Weights of a small transformer language model.
Architecture: some layers without attention, local attention windows.
Each number is 128 + 24 x the weight over its row's rms, rounded and kept within 0 to 255. Layers, rows and columns count from 0. Numbers have three digits each. The size before them is the row's rms in percent of the matrix's.

# layer 3 MLP down (transposed), 768x192, rms 0.108, rows 184-191, columns 0-191
102:132107153130110150096120142149131145092112154100138140146148109129127121134109077123172128093138134147086107157139111151186141111117117119181171140179142105128144130113106128125105105142148099142121156121138136154149113148106116122070121111068106111096131103103158162118112102160154129108110118092109105142117083127102123137117116143115139124103083106130151153169122124158166107134075131139131166142144130119160129124126130129166106171147149089138146169130177127098179134109165139105088132118156137128146161108125140154150052133125087146166109152135135127143145116109152124161
099:109130113103166143123122137155139134147119107145093128170133111133123145164162081106112125139140153147130093108131098181157115095158125113109155119138116170137122098121122147113135103080124146122152186154120116149101095117087169117128158089154150127114180118144124123128113107105093145131130095134147147091140107099108094136115119139104138143071108106118096121181104115179127113126108144130081134073061138148126123180157172152127116125121108133155106156133106124128119154125103169144128102127124129127131137103098126123123126115145102123114173164132138101108128177122158127189
099:111165110136155103117106135150154102123115155150095184126124103105127160128148131139128125122150105126110106118100146130179139087165144153176185119114101174154145126123129142144079121126131113147149105145195125146109160156139097130097130114151126157147136143125146161146118098143149109132115131083147134191138108161125128122167141098132132125127134080152150112112118150137133091115120155125153182161103117121151105095075163138133110133126145109154138190130095093103132177149143149124139140145119133152160134082148115144085104120126130140142089159124154127109102137126148181114
099:127097109115118180153089140163116140168112142148146144114137179127160186166088131152089159131129121115123144116099144119108105123111135111119134126125141139101127135192157089094165146118138124161160127142143131070146098146120180109137082125118126156129124100142145155094127155140125169131094150123117089153105137119159095133149135099099128124163108095105093130145146111131096148142159123123113133147134136135122151093135116107136155136143183114128091117144154139152115144116136110135145159129105138125100124096086087131130118113107103138138109153107112070168111155152202099098
104:121105106163111135103162161118147103113097158129111167132099145092160126134159121084131093170158139121109156124118131158125104085149093129091064127133136114117109117086132144138124099160099130103156130130146137121172085139105120118127128145134115080101122173158136138133108120102163120120081158114146096117164136128129141077108068135099078132108115141147106115130097112103173098113123109109101125160101157119122173133115142147095140120127118163076082138101083100123141108134156100158123093142119104130114136154137145133081117125160117113163126115081140147109139143123118129145
102:150115132139151126043096139146133064125140081097121110099097128085154126139110065132172105104132112119070120125192126069136106122182131170151135143170067124112132118144142126123112108128148137085102149126125157111158061121132138133125142104121116072125120129133163157097144107126124136094118137113112117089130154146115129126120105106117124154110101131121153114114125118156135147121100137129118126154114083157155097084132106109104124147110117126144131153105115144116077145113128128109075132117135116108143116136142104106095132155129107132152129136094110116111134166113108133138
108:138134172103084110128137141126128100094123108134150097122116161123131116100104091112159172112156164097140162120115115113111104103133162095138131093123085164167144113111122111125128124125156122076148121114110136106142135087113118136136123140106154126150126150153121161161106130147074117139139157093180110083120088191057136129155137158152144094077136144127096091089159139139121141153120095103127140117108117132143150116136101113124136130136135135137102128155158153136116127150169104101111110152091116149143123139088117115130143093118119178107142144139126086067091149157127113154
110:172108087124131153082156158125101133178123128124159132130123155145115117136169066119119090099157100131176152131136116124134082118161135138107102117146135165105123107141135136119126143120128127134118135129127105138153124112130088149145145107135154096159137131108087148131134138124124110121099107106155108126128134173095115135119094140135181121109114138124159151109130139119119130140132092136111150140093111127158164149221126163112185107129086153094164168145111163136090116149108171128146118072113126114121143096135083140138109132092145150128113121126151133168146089144181130098
# layer 3 MLP up, 768x192, rms 0.116, rows 185-191, columns 0-191
100:097137155081098161151079132089096104101099146107121141134119098107145150124204139088134099141155137167105140141117117152108116175132137105102119166095113173096118138110114113122135102135140144143149157123103096125108115138160140143106131107111150141131138124166132110135123133104141132123134136129094149182130140112163110130113155064121154125194124137155157138123106128133094148088117153108152108143108124158142106082109122103098159125102111135118095123124097102062059127132097098155129119150155117115110150110132129133127132147112106105115123091143131135184143102126101130098
106:123105127123130110139094146062150103105129122121125138147150111099118124116140141106131062156115123108143111139138143118124144143083121151131091127166129130154122136126098144138122133132089131123129141167149149131102110132099164108115155122147143156147117119165156111157169166129155142130144135134117100131085141143127129121073145051129101125140089120099151118173136136125132067118154150177118083153153108120152122136120109147138124159124106091103092099092077114088119139097143134127167151160135145127125093143138165057095134101127113162125116118124127117149104110105126133060
099:147093135116095149138078144082158129114129088141123109097169123133120093126129118166101127155115142173158130124161146133110150144091175152123098169152144121128095143150109132100150136121113100112137136149109139126085127139125150145154142131141150114117089157179111134126184161142143175115147175115103156058120112116126109121136109114110046100158127131119117100106109115097162114138107144122144133151105123134122105114135137103143139139137139145136132096108169124099099168130120110128165129136070104149116154090174103126095141145118094120117153118106132104126114137115117072092
108:118120125111082150172115116084112137148126121160150131136123123115121109113154138131109106156111134160145132159081116133137150179110192116138089113171144083135119173135121130162114143168100101146164111084111131110141138115117124106140136136142120169157135084107121088113165134088143100143078147115147150184173127133136108150109152123128130138122116138142147108145129159126115135178109122162124143158132079133130103150072114141099128093124103134084119119104118141126148117114136128138122104146121110174032118140106118156128133118140149111101110121137124107101125154149131073144
102:109115123121138137166115110097156157101117138108149144196090135090104114106169185122118064135180150155100145101160127111148104092154106143156115142126123049091106110141085134102165130151132113149111136079143136110120137115160143087148138149137124110145105150149114137110141196100141162117122108095113134120139107128172122117125141120103124101108145152158128133125113149140134115117117125138095114146099156118077083111133146126140134130131084141137133109129135144070105143099122121174166130108146106143140119107133100140102163160146131124130143125132120121080144154152136122083
110:116105127136097145132121138132138138073085103155199139115149127143081087126124143144142108099155110128088133106113122172109175162117102114138098128111131109175085106183160124135098127124146145089121123122134139128104116110135118116118118125139111128138142130140144109158118114130124143136127118157136147132115138146125160185145124098131115142122097191138143140130107151059104157112140159150141109134105072138148128104104149108134156105080120177103109120084117101164105113115172079129148168148107117095126086104117175135109129113112114118119183125160124124101130133130108134098
106:111145136108150157125136125136154177103098127126096115138172165121127105127140085118128151126171094114112161152156146162080130152140109129108109105165148113151113122094116092117120151135158086137117121080149163110103145128136129101105092101153158141128114123170100090152141101121163106158137146128143145117124111087133105159109132145149131135107135138122147097071140112104146117145123110141166091164142127145095110141133140140145110116098091151130102112157105129137105128141083151136153171159152132131130107109138135089138210140151155137133166165059142139135151147156164101102